config.yaml
n_layer: 15
d_model: 512
n_head: 8
n_kv_head: 8
head_dim: 64
d_mlp: 1024
vocab_size: 8324
activation: "geglu"
norm: "rmsnorm"
norm_place: "pre"
norm_eps: 1e-05
positions: "rope"
rope_base: 278000.0
rope_fraction: 1.0
qk_norm: true
attn_scale: 0.161
bias: "none"
tie_embeddings: "early"
parallel_block: false
extras: ["local attention windows", "paired heads", "attention sinks", "short convolutions"]
init: "trunc"
init_std_qkv: 0.0142
init_std_o: 0.0142
init_std_up: 0.0142
init_std_down: 0.0
optimizer: "muon_variant"
lr: 0.00874
lr_mult_up: 1.02
beta1: 0.93
lr_head: 0.00332
warmup_steps: 0
schedule: "wsd"
decay_fraction: 0.764
decay_shape: "linear"
final_lr_fraction: 0.0
batch_tokens: [32768, 65536, 98304]
seq_len: 1536
doc_mask: true
train_tokens: 589000000
steps: 10138
dataset: "wikipedia_en"
Each number is 128 + 24 x the weight over its row's rms, rounded and kept within 0 to 255. Layers, rows and columns count from 0. Numbers have three digits each. The size before them is the row's rms in percent of the matrix's.

# layer 12 MLP down (transposed), 1024x512, rms 0.122, rows 599-670, columns 64-127
104:128125079149124128143134131146131152162111133120125125131142147130141146095101139122128107126139063094161103124148152161155167122117163089112174166118147108124154129140116138096122088146103121
096:103126140122114154113146096105154169083137110089161126121124139134128097145138118108144170106149100139161164174137133117118147144130138095144123095112140140170135164128086176179164104094139119
100:145083094084123116126129106173103170119140146172105129091132136133145141129110104124129080098156127117098111144122122141139098124182147124116098084133112123113082138132132127127112168099115126
100:173150107140164173142116120080159125120129115091085162109136141130135155108106141123157095100133130144093154106102122176109134132095115127148068130131157127140112069123131091102109129139158153
101:154090130176143129189159126113155154137102114157133116139120103147081135143131114130129153116145140140131161103127110109089143148151157162134146115116118122123149130145158126111122106115101130
092:172173130125106106104100127126107116136156118088118138152109112123094163177148125150131173152150178117162144163112104128128138110119156091147125111118122117122174126118169135117123101113131107
100:156145127149098104078153145109113128165110091146102119154135154121132117134127166101149100128107142143116154083129115156113143096113147137133072116130136158134121135130096130148107106149120116
099:122141105122158125129130118175113085148125155135115117086119128101123161093101111145182104132136132161139160114150121102130159107136141100131151148112145108112124105119183127159122127133129166
100:160153117169069163087139102097125107113109166117132137129131109121144073152141146101087198122143160151120125117126116150110096129132128151152142157116080134090105145126110096118146163140110186
099:152103114097084109124118130075097115117112150121124161146145115155129112115132111116109115148138118109137146127112157123135114138137131099148104142103145120162147106161101141141143156130133141
102:129130138121124127097093135117126106086140094112075133135153061109106108131111120083140097126092110154123150115116099103151139113078110130130089149141133144108144146161130108165081130099138188
107:136107168074124131131172128161112092103151172167114095152128118133153162141134145191117116167120120144171144082118129104093116145152082119133146175140142094122121152164107102136121133172107160
103:131118142093102092100137160130141097122071156124091141078155138100141129150095075114094125122147122121123117125103136084135141167110099128156129158152172136113064109121126118126082141106129135
096:124096125117132126152140128147146152096151108140147089118082135146118108132147096138102120119116148107099141124169092092113160110133114106141100125111126107114115154117059158124123129165099183
095:213158138141118108139200124111108114126136129121182139148131145109129127146128152108124074144146159128137154135135124146150146074109133058123159158096157125146137120112143173142110147131155139
102:092152131123152160149136150129109101138104115116125131083144117101096128090129088148131086133092155139142168128108163109119136103129119132135101117083075130085132139122160093142120108170076134
100:162105129105144168130096118150187130182096113166130140094115152148091149127106125152161111130139121118135111099095107127124141113123113118125106144129128132142141129146120183141173149145130154
096:112132144102123123138175126129121141094100138112096165087129167122129105110143086157132190122109140109123113156161121148093153100099122129122149142093137177111120109136142121118128143126128130
098:107116146088132148116143138165130111156113107102098097101152109088105155073158144108138120120094123158162106182106148101129131109130150144098147141127143126115106135116107129104129137123161116
102:136168134142145157102186063086097088143137100133133119164132126175135129130147120181167134162133151129101108134156127106160163083128101120117155134116143169117114124128117163108134150117151185
101:105121104117113136148140144180154110122107164133153175148114108183129143156148102122155126147201133127117124173123142121093118085178132143160136148094132125133114139153137108113091115155132138
098:156134135144128139109156163117144104114114167124114139046164120115122157130154158131119146144134094118124101153111183112129086123136111116082132105101124117115086121121126153077164121167134112
101:105150100098139102086159130163166111154101144122137149130168121127148113148167097162129141122140126113103154116108138165160072108146182146113128143092114128092110154149118129129122124150127130
100:117156099106173073099147147127109131117117115152109114158108115128120151073148155145168092127133132131159096141120154124106117155170175147152130115118085121149117142130110171156129183153126119
100:094110103138173097081097087143164191175114152146120138130118123115148121109111144125121106162117107134091117120127180143127119174124185158172129089109192113148082123117137121101119123171149097
103:155102163137098127121164135127114127154184111123125102162133085145117165139143159138150136131148132126111120140172118117150163164061117132146120105144153129114075147169101134130133150120172130
106:135143105111101125139136152117129096136148144108116136118134147106142171070072115107112127109150132134148128120113150129078153092101125159111149099140132163123119118123118097170153142094147115
101:108112131144093146115153134099114143120117106088110119155139145106124083115169139107135149075113104133102126118176137092147086116104134135160154067154133083125191125134114143143133086108116100
104:137066131105133142072154117118137145136120172108099096119152135131131091127156152134100138087133149142129127168112118114153114166118165124117150166101115100120093156168158175130138126180074126
102:111046154186138158131080135156168141138133154156124156107129105113142107134142150156092153152160071117075127137097131125120135135146124169153142134151111157158154106147179140127114128104145134
100:137115147145143117063143114115162103140102120129110103130094147143139157087130107150106105105121123107156118136138085145144111127139133131088115132104115139153094119128124115169096167136147145
100:139119155102113137116154129128115104206173102114178083150121142136135111111124163134140133164148150118107082126130112153182111089133096116124136080116141144134146127138127109110178149130079115
103:083112136100095113178144133122139106143108087120178156086119124150108142095123119124160132105116137139095139161152119155076110130137174158130100125119135127083152141099123085124112099116121154
104:097139156111122088101121125104133073147108133145117135087109112163121125131136128139094105100159106104148163117134142097106111125102120153141128126111107095134091162157139147155147110095099161
100:106098131146152136102097129144151118127126090113112166124163110134151128103179139111135101121134123128134139136124169131177123098091131129126163141147108126134113121166111151142159161117123124
102:114121146111139076137112160136134117124132110108121105138098123142145106105137120139135119131181101136147117122112143152126123134135155156131173114137092120072127187142132147124155161139140177
100:137139099123132116137154175145108161136133115176174093137157136135131131145116125087138123147099124135145166099112103094180110122120141133105135116111159124133119124167104144076135171131116139
107:138114101160153128099127139130140159090146090136130073133129118118123134135138141123151143150141131126104124124156117112133166153150172144154115127122114160104156146098145123132190125097106165
105:140133155137092143134147150111079120134118136174162097104136140174106114164110095114108116106185147120128128146132132114147136146124092127165106126130139151100137143120111144105136099124122128
102:122148110127145086152114144134127163100123121120106103098113108108127174109118099135157171132113134095178100139128133164108159080146108145115120134131108145118173161152086141108129090140061118
094:142127116137161136118134148140108129106096145168133121110142177108158159102170137107154128132109138128148118111104131130123129080173179131155156100132162110107142153067134092121148117128133113
098:107139101085104114125147125156131125094107140165142104112097151125207134120171091166130123144164120112084160107109073115118151155079085094136122152152104118145106164144140137115148123178094121
098:126105119110156106117122127170141107127116123162147066140078136118161155111142116119124140103116149061102156127112127105115166122133139143110120112127101134134119133150137158114152158141119124
102:133107125100120109149099154143093161132128133182168134121140137122151097086129142130110119164147128130118168100147105103119143108092113121156145122128161159108137156147177160127135114087139126
097:167073137131149159146142129191138157176153144119120110131184078099108133121134162072134129171158117087136089130163119129129093115127114108101137144147140110128140094140086104110139139116090095
099:123142088105111175154109147152139130092141115115148133110149150157157164137132103150116133136114087132131152148125114145108131157122165103131133098131135093141116107116146164096079116146091130
100:132114130131162104100111085118154109159116103171133163157091087115148096167154127093133105102075150163134110098111088105124093108171077144145092118196093174149097129134163140097160134110108136
100:115141120150141136077111159101134076144153108148101148125112141133091100142151127146171122107143123127150145143138080177100117132114170157177140117143188085103107149105105121106125167125157119
105:123138120098132174095128140124106115163124147143137131086106113139083152155145077131133076126126114146136100121127151121080114123123131136092148145144115127157147123146152138131150096133161135
099:110158102133168161125131099166110113096123132109122164129152075095138132047159126105133142113140145126117130108148131107108090138111168143142162136127164133120140151138148122161072125124102118
099:176141143132093122092134123100117089109116155151129130135142089158118185127127114120149111083133170100137147090132087125131107143129111108084080158155065102092164129133139109092127123112140090
100:110121112145110137138133127091133124109139128141153084161153102160090126124165086137094165106105144123136130117097077166171115133169123102095117116121134133142121119153137144096106117159125166
096:099137117135112131109179103145133104122111122111132115152118110132124125118088141107098148140124096121108099099141154146126120107094141115123134134094185135129123113106160077142156150131104120
095:148108099112082114153124126150139093124158119109166167128097117120139117138106112131108124161118120116102109117128142107151131072113114129119161152108163105112149146133151153090093140137174157
099:130141120093122095132120124102145138137146131104170112116091124121110123113107183139120149176142100117151130119109121144082146105121111178112125167121182087098118120120104103137114158119163138
104:156116093120101109137142114149109134106104132145114106137111084098122150131145122133138127177120121145155148098102122109175144131166125106124151150125136121139116108106137132099101117106119128
104:153116156113138122181135147151105075177155162146112122137137145129125137153128125130173123137134131125127118105142111113130089102134140110153143142122149131126185129128089140144124130144075187
097:141134091111136139104107165125120111129108126104171125164133135144100137115097118117135130124139084116147156101106156160149104129099150118111121167110103107116141144131132122110111139160161173
095:140146143127157102111134100100152200133123084126147094151104054127122110161113124140126155096132112125122135151101098098131136117132121129113144133134170157083120086068099098106144156132155136
098:138122117144126150138110132100148130113112163147098122127120130141127097157118151137137083136149123108112134117152120140118102128115124157107070108137131137063136122146138139139119150129118080
097:134103171125080183140135132133123126112128111139135140113144146107108103105122159154141116121135126114091123090132134139111111159125131123115114139124095118121145125148136122131139156147088119
103:117157100122109134109121115143121090116124083109121105140147112136068139114093135131119163113135104132109137068127112150109150098146128131159129137130145095115141165091098141146127110132158133
106:139116108153131153128123134138128155146127129186149117132106138137125138139169131164136130133132145130107119145185104147115117146090125104157063151120141119171089133124136132118151126116108082
099:132138130138148099074100101137117140125123106123148135153144133114108088151080112106146153093152086155138120115144111158111125125116108121132110119152130134153130108104144147118107118118132141
099:133113146139124117112120177128136110129167136159137158141192130146170124116168122181108122164143123137113131117128180079124118102073142103171117131142116101138134160109124113144104100141090142
100:124114127138158170116120091143137175142082132205125141184111136160151127119128112070144148135115108185155138144113181174095142118099131126168127143148126060119144134142115152122141108135086153
104:177155138096170171118175131166164135097154111175097111128129120148132095077100126118128094169114109117168123135151142095142144124121101123131091108119085124092150122099119098156150135101095107
102:142140108156105172146163139123127085130114110080125160118134144168086132101165096180193152114147136160100173126082148148126169150176130099078146114126135117159126117113112147115118111104136126
099:124080157083082115105089130132128126125115106106136134117146136114141148126112135108127116151119119123142119120130147174143140152122133149127103143120108121154114121142089134111115135170113141
097:071151137139143152098141111111156099087130118089114126170173140115120130102163155084138156082146165129129090137138105076158119150137143127101104109155143104138193098090138159136133123157083116
096:133114110105153117139173163164134128093100167140133087109113066144102139099133156126128156115088153141128140156121129150122141085097158128135133138091135132132147170144121133127146123109129093
101:129166139137083131115106088099085118172143090143083127181149156121138087136131075150115097152150188098122128149130103096136133106160133166118146115198165153105111153104129120137141139129130111
# layer 12 MLP gate, 1024x512, rms 0.166, rows 600-670, columns 64-127
099:112135149107132116150123075094132135154099155095057123102119127141133125142118149147118169148135134097095096120127102175150111120156128111085077081111119122105151091070126148150156099124124134
103:118174172134072101143115138141096126167131147116142096141170135095144129148114121130109122148081139151094122138146130131142160121147105110103084119103169150106203119145134104121134092151103127
097:108135099110121142152122094116136133138150151105127118091122130083111092116148105161108140164152139134101066092141147124115139145111120134120130137114103112106154149104109155106122117232154107
102:138115116132139120155121103136110125121139120133121141114158120128151118150134133160128110115116115081151139113100134171122102111130157105168087142112112135111095120130125096117174166099073156
097:117105121161114113093119137139178124161119175147130114123144059135169108140122119148123118109165161073097114111122099123150114136149104151129104137097075160104135141080150149164129113088101145
099:130108112107108161145126073151128101127128147136142103107113125089152136142106115110121095121078142114114123093142077124141153101113138139121089162084138116108174140121102128144178118108167141
096:159153123114163090120124141139140131107143140136088138136140102104128136092127108101162140150123109161117164146154120116050092151170129109153136139142112147087139100127112111163133113159148113
101:156122132140144129147110114109139133125133116144145121159120152141150115137103169127098093102120124140107130144123186131146180108130146137112086147087105180196162144172121132149146105134071150
095:138110114128133143111113083104100131135113115158129113104136095127121116109129157123118114175134117101146119132127140156096125110129122134131131151164119099112122102100107094094107133124108092
100:132118125151146177145172142128118163139132139162126140150099142099133105122106101125136095111091116111125126130129109082076127122140109157131128167110158121128165114113146102088135109137139087
101:140093092163144141118123118143149129150163117166117168149111138100131123095127144126088147154153141134086112139122129138109129094086142123092129141121135188137126134107090110116123115127105130
099:106126118105108110153117117151118131137072096136152104081163136158120136099119135084116154152124125132131155156108139134171135128134162118144121134160134168153134133113121104095134081166077110
098:097151113125100117121093161136150102105130133128111106142142125105137128154109127096114170127128102128127118115079147157135113118145129108130100133149133109111156155142129110126131118109116145
097:137131096164132119164123148110120135110117192124095142114151172097113163128140145125140163135149142129120103137114101142110133118142168103119081083117141110156130172137139153128114102120151110
097:121155046081164089087135108174132121117173168114151138109141146138129150112142109103129179127111131145167137125116107153103152112156097118149146144140137136128129114124079104151136114120154115
101:157136094161119116150133136076164092094146150143143123138160108140099080125124115100127108091099117147111155127145126109125129129133116142152184091096135086106152127130110115132104132107130086
096:120157105152157104141117129140117120191123151126151080112122093112152099131160120130115121141100096134127146116117153122120116130106141114072103118146086162084134111164143164137103097151159110
103:106109150115132156161158162126157121122130089106075112102114123117113100158172142164135149140124105151140117106127176125113136103112160096131137091146131136138120114098110093125174135146132117
103:113111139125109165092108107127151108082160172091124151132134113117145133102112076103136155127146103125090141167164110168117124168115131105128084126159130149170140146139131200125133095139157173
102:109146120130116127087110142142150180142130106102136169144114108156144162143162124121146128119132137127133150100125167189150103135132127107106139133110138145121139074091152129158112125148146123
102:154099138106172104167089106064138119160138109106118133136136138128120172166133109115145133146120139143085137131110081142124189128108143144141116104154164174141108126135143104158086113081146094
100:123109146129141135153138146133135120148159134081081106093105151126072156161120090110094127113135121133106080117123101139092093130158167128125138097131119090113149157156121131143109156135142090
102:119095129159155151137147086109147128104120129120133109139128100167144105128137142119133126095098171090128147100152139100101171116107117108136134124110137127183143112054157110127140090119123112
099:129101119131108130144168137138132127172156121120130165109126134130134116118162097167148115154126146081134134132150109155102113184121103182125107144121118111093131120113176136152136174122172103
098:122124129107143116139107132120126107147124102132174165154155140179127123155069122105109114140154127103128140145132050129125121143120111120143127132102148170078134116125151132113133141162138156
097:130098145123129122111109113117106141139160153160104102096136128155104131142192125129110162123120109130135136121121111155136125139132109138142125125115153133085128125128174085132133182172137160
100:097129143145101105098165160136110104172132165124093122138108126122130148153135154140164133155113125157134117114166104125112136125151102102151143132123101152091115156165102161108129133152115123
102:134157106162124153116124161077103111095168124123154103140133131132121132156098161094125154150133121105132153161073131170180159083130119130135172119122160143129144108133104116168158098137130170
104:101151117102147139087178145106100108109102091134131097073073144127149115080127138120128113141136105113143120135146117124111130098075166115145124135117158145093136148129152105145154128154121116
101:133138128144111158159088136125106147190141124106162100137185145134145091155144114119112109129109086113149101115122133142151139129156117115164104149090096129145086092109157140089143096134126153
100:145138125144150152172133102139170167126113093161127107124123094110164147178157169132145171131131103118090101113130161131127116130123103113101132148139127157121139117110178117189113090117157141
102:101124126113128140130137120117132115107077145113120089098141115129095082152134137104113096054115137151162119152124175093101116148074121176121152132146143142169136154116132148165131111126106109
102:131144135129144097171142111159142135105082151122148113122126154116108129132127159121107086119114090142118122132107147066136119148136128150127131167122127139134117123147128108155110150155123126
103:103144126107156103091113108116120109096107124069073125144158119130104170157124106169113138111120062124140152096098121142096146148125093109158167113131109128116119154135105129097109123128094133
101:093137132120114106102095144127121138097133139131113142166109125119197082131099125148137117116144070108161111134147120108113127109102147131123119139125075151132130101162103128147096153108184156
098:109113155124176115142117119125153114131114122172098139106127163166117155112126097132117144149118101105094118100097159126115138142175122112097137079132145124149141085128143161131114101094135138
100:125138113117114139158162133145142120172106119132153062116123119158149103124143118121113129130148124162138112153134154133137108144163120151130138076122144086173150136123116153146127158169143136
099:144134106133120119135126142141094179112124092140136091120148129151149134125127088119135145144111100121108079134152138114143113105139085108145136117179153059149136113098151125163123157124124130
096:152087184153130120120104113122111143141134147111092122110159149124111106130119123117137095125147153088169125159088096091119077128168111143166108055151132146163132141093115149124096146143139134
098:153105123135118098103143150151123128125131119092154098106120095133105135101128153140127102104097131120104117111133144140144154113163139104158124075125128105128144112109117136126094125132129116
096:159125105128128092150096106096132089104105114118126111118124121081142080127160149139138180119138125124174104111098106132105106106087147152170188124092100119149116111118110132103086096114126168
099:113166122133122138137137124164112178104167116132169163133139116110101144110141125087105153165148108107129123132136147117112100142181153110151174159116115158153107089116135151096158118119132112
099:110123123148117144104113131125114107103074122105139137113087131145118132116139100101139115128138113117177106124144108162111095136105135136091135090113126066095126123150150124128177123080106100
099:068123152161120122109100105137147143096163148121096125139130141125114128154154114132180100141125158141143157146152114141119134198100139088096108108136079165113101153122110129136146156080123104
098:108134127096128114162103134137138104164134098127126140109126139110133134106135113135130151134139134138143140128138144114102098141114085132143123139094128113154068150110144152121163143147115133
103:166133146116133105170135111117138154131129140132098154128098133110130157178102121120118150149127165126135125123153113141115162146120127124177141098097129155120119104093108141146165113147105116
104:136168135096110133128116162160121140165074136137138149147155137114132116137098092110125131146169161123148130144146107111106132125166163134147113128199129103107140118110118111067119121120104132
101:151127121114120101117105118115134113127093163106130098167125119121137133073126127079159095093112111125111121121164151117132125116126139127121109144176095101124109146126115148100138124154147081
098:143104132152129128117160138127134173157155158162171100179095121117133116159118135104116124143127080108149111140161121115172120088101087105128083149130125136145090119121163094103126133129120149
101:106125158132137124124131107095118150098086113126118117104110088116141127143138096122147112133116155124142121145112167078112124118145109138117144146137135128172146147091125098109114087082090087
104:119130153131098097132133130117107185116089116137130142150137132116113135087150109175102128119132117175142136110121119126105092187174129123115099078124136178161097125121077115126072098091135162
097:132122148122158057147137114101138195165167111101136140123140098096165121131115169179139142112171138123156130127108122146100139137146149142091105067151127145138102172094118136076095134153136125
099:138070148162100116134148106138113174130109139164108106125114079082138106165138087126108088126148125106126112136099117146149093119127101108143102154112128114085120125140113078167107163166157085
108:118118063117097139103189134140101143140113148115093146147123123103118165135127117147099130124120137160105103149121167134105118119100105177136113088119167156102142132148138121159129100143130119
100:145146099135151120129133138135177119125125139148103134156081107106128111076155087091137093120158115098121148179154099148110103101113113102155163164149123136149111115133118112097169126147091139
103:118127092121137160192117168128122099096167112122137117137172086102132100094164115132151102131117167158179115113184087142119084133118115106122103146106147115134093121126111163158090129104136162
097:175160166097135108165143157135079149188111126114121090143108122121124136106095088095114145141137124100125099139145184128135169082150139117109166183129099115135154079117144119132120128142121116
099:143134131118135141181164138139138135110170141133134107124134092142128110126104138091145152121073112123177146152120118134108158145161145124153143127121170120148147128123126137142133119110202125
096:133145108109159161112126210089117153097119144129130106131145136118130119123110113150137140162143145097084132153163144119157136143131124133132118148142118150138119164139137174121126153134111152
100:108109167109113141085119136113162075120081155129120114125132141129139104092110147130117165113113132166146179206138167123149104144108154091087090109128146087115122077136105151109155167168126139
100:072124100109111142128131112102134111122139124124098168141135104155097139141137132114123116154134178094149132109137125109115187145093098123123098126150114110128148106125154125135153125159099216
103:138149129117181123104140081152165165128155067134074146158165112103104167109175148111139135082143123142123150125118179118138115141149137158130142130170116128104148141128136140131112136135130091
098:114098097140113117126099141136135124107127110125154105123129170096107154150086077138144118131130055111111132135154077122113127148104155062112109105126083133145129124107110104133173111124155141
099:092141139115132124131152140120146134111144113109146135136103144155131132145085156141127099142110110130162155131144144111105107127167131086125134127153179137132107155175141114142061117095128108
098:106156121147151116125145114152105084172136084112111131076080138128097130111120124104119127127143118141133124127134111138149104094137106101136114100132122154120111065092106153170127124100160067
102:127110153126151149121119101160161142129133089145099103084193150092132150136122095108100114153115122111120078122144114111091139101129104121144100126125122126127130122116120133119183109144140141
104:157120118134158128120162150159091138115074110171111116086125186159107141137125122125125151123139166121116158133122142121160126115146123092146161119136129106114131178113138108123122117123130093
100:104134081133115119134156129117172089108092120099081112129119119136150065126150083121138138141113147087166115129121152097095132106178139121100108134133143110154089138108133129145113124142148111
100:132115116172104155128111075133147111116118110147129085172121130140147112146113124106126105102118139152107150111120161125114134076123151139114083131161147126124123147116156083129098129133114080
097:155118152108112114108116099147161100108120147092109104136147134097106144101124149129149150088116169139096130078144114125111108135093090125174163165134163133183094144170149132133131113148125121
099:167149122145169087152154128164126101110148145135144157078127146064074127134119147163119143116123119145109108135113156080139100158111171098142088079121107105120129112134123155127145125119132107
# layer 12 MLP up, 1024x512, rms 0.182, rows 600-670, columns 64-127
099:112136156100113141111146131127115134142164131110103116180109161144092135146163100119146111129106138088117168125130111128166135128091134112129139121115126116177086123191101136138160108093136137
102:160136133110156118115101126125120126091110126121135100112147087142137142097144139097135144121159130154113115151129096103116085155116144128143161109160117128091092101124122134115074150107087129
099:144157139122081142179103116098105124126094156151107125104149118143115131127097133153110114156154113132137114123096146158060171095134141092095082144103107135115116106138116152124146154132114130
102:118152141106111104093089160157145122140146094073121126152075138124114138143105134091126076125187162116148126113087124116158128139158115130132134078108100141134121142122134163156135125122148147
098:109104131122138161121110184116152120168138135137131139157163124146165118131126133151098122163149145117108136116140127118116139135167119120179140160104087152137153162132126128151102151092131136
096:173113086094101143134131083143139110136114109117105097158159167119155129128121122130117129109109091128129098124097110141098116129143158134103143111096108089142145150116089155113130144137140149
098:103136149136155147097125164168138168132095158166162144108076181102136143124136111126118134125132121088181170115118155146144120132124199136106127131111122095117117155150156106101094129122130124
102:130142148141156066140127113176117127194112084137142088161160118139096123089112153108090139133129112088107146134096112139077144129155156100139086143149124139150114108119088118159134096139085128
097:127139188115128137117157089198115151123101145126165150121142110104128125118120151136119156110118094128134166142127110129120119102109091125140102110098158113098106118158146138100110165106125102
106:129142134162155124165129182125135115137143147164117126131115123124108117115122139125142158128101067122140143106142112115092093137134140139119133132157141106141140099091122119104096103123111087
101:125128140089102091108125126099127111132122165138112117133114114140100131149124134138149112094148142105117093162137146122136151144141170142145132108121129088143096139097129097099147141133110102
099:150134105142152146116127120130119158153119104179097128124164142091149168159134113062143113101122154142183157106140154099136110153175147136195090137126112113141112120078134175133106115152085112
097:143138129100139064110153137089105180093152115099130111176155121125159159120053163129063136129184120157118146146123103118101118126138113110126154150113086112135149179182090143131105107101090147
093:131126115121122105163093137128117150122147119124150132101145115146128146105156134174106097113138130139181135139132162147152135153150131144087164139097116110127143124134091148121158126133081156
102:140142115114115127108118118075142116118088163111088122129105102146136084183127097118087125142133142175115118116137101115153117146102140080118101167136121091105126122135136101163123153121105080
095:113134128080108121132110113115104132120111177128107134107094111140128138197152128118147159108134109109150121133133113158139142124093160135072110140143153129180104182157123138112189145125159124
098:135131121156143073143090153134114159158202149113117112091135119098143098145137115123071106096158113122135141136119168122099154173105108128152093141128170139091124132139150168153183197122153133
102:151125147124125137085133170153153097106120132109104088145120140074110139147154135167104116161096126106125129112134169131164143146081166102133075119127094149125152089113140119105205065146156114
100:133151131157123173113139120115135117105127127121143154165154159134129153104116088120116129147133127113127120113139136079112122126115156118160104104179159103161150152121139154066159117130103103
101:130104168152137130122170119107128135154135149129104089143163108115161170117130132123117145151172121124131151112169100169142145086130143116145115122099130132144135119121121121097126136143105102
100:061156155126136115099150125163115121132095128143124150126118150138149114106140111136109113135119137131098068116145112129148114137143141117103140138139142109130151121061136157127161172136148120
099:130085115148138082113140158118156136145150130138134152092133156165129108165153137165146123116127151117159117130124100124153154154146121143128075103130175105083130144104099124114119135096124135
107:116099077140133117140167156122160164140144147107154164099075169129146163105130152159148126135160117165123102167156108152115121097143108126101103124104166150121107107157162145123189145120095170
099:168165107137160177131122132123114144135165143161143132104141180087110124121109151122138095168154171084124127158112148156090124172148132122130148138109131157130111157034124105118114127157150109
105:085101138133153113151133142120152083104152151132140133113134133097143185128082126101131111116152106092128131132115096130086092146133120087103140133105126099133116102140133090113139143163118157
097:134105117100128103141126103158152163113123122094074138170132142139089097155143128121168128133119075134160133143112091173109143134141095178119088141131147141122170139137107122118166155163147124
099:114079174108139146079132086128125166171093122134127142138144080103180111118134165145110149126090128142085094102158086084136137121089155146143147092097157090109104104153072106078144145116133177
108:172141148089156120096130095144113142146123114134128117143131094157141163116133102129159162128163121158100140152105097125112136088101123154121131143151171113099113168118085122097079185104126100
104:145106145108150113104104110128118141106159150139107123081085131157101104142150133135125108143117101123108134169105146091117173189129119145131162100132153106119139144079160160128132127121126123
099:140114143122129158101134090103113129130101111111081125148104112125095153148131134145103161107137206147127144147089155088117101116118125182103142118095124111126106115130135160175107118103135137
099:111154157119125094132146122092140097107094104110127160114128148081135099117131121140147128144126131148113145077120132109109152163120115116139182094133139140133128139111165153128115090111117170
106:132096120144089157136156117093141139143158147114143116140117127111090135131130086096135095106120170095136106148110166129106135120091137136148132087108125162142104126116160158114125134095147079
104:144102128065094148114164135127109119080109119130066125154105109145128102080071082116152119096088145109131131126116171127143125206130143109091124126102156122115122106092109097170088114155148128
101:146120112113081130119106130146143135143127136178112138144164105138147099134162142146147083124091123150110110110124149174113137118146119097127112115131125119130111138157131117097161171171127107
097:108153149150086131138128124098145145105086139078121158110176115133110116112137117113110154061122145181122117090105150117165111130157156121132140119168173075119123107119128158141129122150105144
096:137136115156101165084090099111137181168099112152143124138139122142126133081102185164114149113117110186108083058157137163179100164113132166131097143155137141141108157145122110130162143132133129
103:155091157117109102134133105155173098116126121157165068145127130148104148115143163120140142166173116166123117134127104117148128141149117181177114120127121151194116132149137100170121122132126119
103:108111153110139136116127101157125157151113114124159167104109152113135113139139093144110106135103123105117092112099162160149126145129085116136130127142122110149128104046175132141132150139177106
098:150132126109119097119134165131168129143137131125110166103128104175134120104137153159110131123099135113158151121099119175156133118131136111153143143177098130175133109091106098109112137143151125
103:161134131122191077125138146115135171116101145116158131111104084151133153137128128142104162128104125140111137102116124146146125152127129135184128095110113116098160138092149144130142174113130122
096:111128127107097120109098128101114171138155132185121099124132054142139135111134142119139168138145191155146129167109157068080115115116121134114148164149128179156161099104123096118120141083128140
098:126162135088127137114143154122103119119095136179090122099151131143144101164149146110093136108133127111065125147145129117156119118095127131125066155173116123156133150104141139112103143133111179
099:139139099179118114155147104137144074124132160075142103097138149143106108115148185066109076141111102152161112121137138118118130137125143132129148127075148117135102143104087140143131117111079126
100:132104146101141142101118177127123137133122125132112150115137122156132099120125133154142110091132116155121128125092097145140146115104138111101169164128101088155140107137114135114082124112125138
093:117151138120151124103133142136105097120061147117128130148111120139119107131157131165062111141145167182089094094141116139135085117095134108115179124136121130124144162109161144125117115058132092
102:126117140142141150137125161132140080139098093116139134107112156129147176136148155116112097117145138127150141119133078139158131149116128156146110130108111133138072076125163166076152103134130142
098:115153120117115136102130126081086110115097154124100121139106157117164136143146148140121152107115122126127129115102132143130159088105145132163140096121126096146132122134136102141128113109124107
103:119129116120141122153161121127105100100125122137209076160121141129126120133161166134141124120105118161132121141127126122137130118170179105134137115101135170122178157136155140097138149138165091
100:131147100131152139156079113144133134141113143099128116152178139131174115178142105113124131144158148115156127127124141121167122101142113123137144150156089128101120104131159116140125136119118144
100:101104155107121134075110136132187137121092150165137120168141162112088177141131090145079140131097129085119124118161171123151128114154087161147132105103107108151145116112124151139139126123173094
098:130176168131157173115131111119142081102125149159135109124160119142147123124117135115112147137149127069122109132115129132103139097113152167160169149140157081114125111123112085106138140130101130
095:111124122055128135182126119150124138112126137154121111113145158124080115177105095094121160102115147177117071120111141108075159094154127155108111083151158134116120137090150121126090145112134124
095:121112173133097144130095101120123129175139133086141135087111124077140130130129133078107089135139094056116121116128139092166102176111098116129092100118164146170110118097161122118123199202135127
106:087143131133174115147114147121106089141123120153161127099135115128128068159113154103138128150106152066127136124129081088140149127134144100176166124104111094179166125111126140157133169142078096
106:115100079148113152084113134089136127085106149134147127119148083154162141125113115096110127120117121138119136153130076130148116091110181116097142135114141128132126150091116144125149098116107109
102:101127108140114096139123102144169102118110173097156138140151095146195101150148160148153111120118094153133125113161165123147104094093125129141123145136147142167118115106109113130129104103127129
097:145139129113127117140134176082148125167142159093151104151087127160165101103116077118137134134174116102189080151174102138158170133100170138144140147093085130169148114125176151087114168156131120
099:144140129161096099130148093128096151181111146142134147109115143128151128119141108163103120160133127159073123082176129135151102119093122122118128096126117170098085110121141127102156158097119093
095:127095124130166122110109133101080126100088161118147111119117132153154144141116118138157127171097148111098104128134092152170117118099150147175125134152130134158140160132114161108123134105113167
096:149102140139114064105129151101156109099092162135122134107129156152122154105131127121139118138106119124091168181139138100149098163127172132121136126094163101110100127114135085137133177163132141
103:075130090144085093131142084151085066123119159079152125152163182083130111105120173083149089164142154079169116094121161127152131125148089113074120113165151125112125139076094115103107160130123134
105:114125145176152137164137136179153155158133115112127172106138124104172168114117086101090135085105131115116126140098122133095185121158134149104148111145098145173135123113111108096116130152123120
094:123113110112111112075085131114132132133157177100108186149165179139162091080125122100141113121123157154142139089141114098140106124134130109099125135163161150112110099118129117156129120112132115
099:121157129137137123129173132132141108119118119130082160163168149137124117117159114119139175143112108111154098133133123134092142141139112121153110118147154137108155101128138122096145143122123124
102:131123157158126115123132116143112136102129122113117159125141144110134160165113087120129130110114136130165099084151165136093174169103105036067121114105060136126162116155146110103105163084142127
101:128171109133125141122114104109095137147125129108162154145089107113103129091134147158131133138178163132082121158116135096184128137126168129131157088160162137154090142152140134120131110101085102
103:149114154157119141083154111109107168163119150133146124116111087098134133127111146085088155189109111143158133143116113144129128102091119141093118118149126083134107128121130124123131114127149142
100:088114106147162157138101146135111120129158137122126126152132138098120111158118174117116141107114117143140139130137133174139115129119125156136084115149130122091138135176132102129108136131151107
098:134113115124130115085163112138123084143135095141117169158091174124114106157112154085107126077099147129171144125171163109141125113123182151103111143157123122105118133121121101136092138184122080
097:132138077096129124122127103129165100152131134135132133147111182128136106161131113137113118138168145153121155145125168138162162138143121104119165128120111073144134105146118147127114133118139116
101:123128135105119103111135136089127121129095139131131094137142171113142089185163120131144126144118161112133169127168095152111172112138167123124117111141092164138104128141105128160100151159067114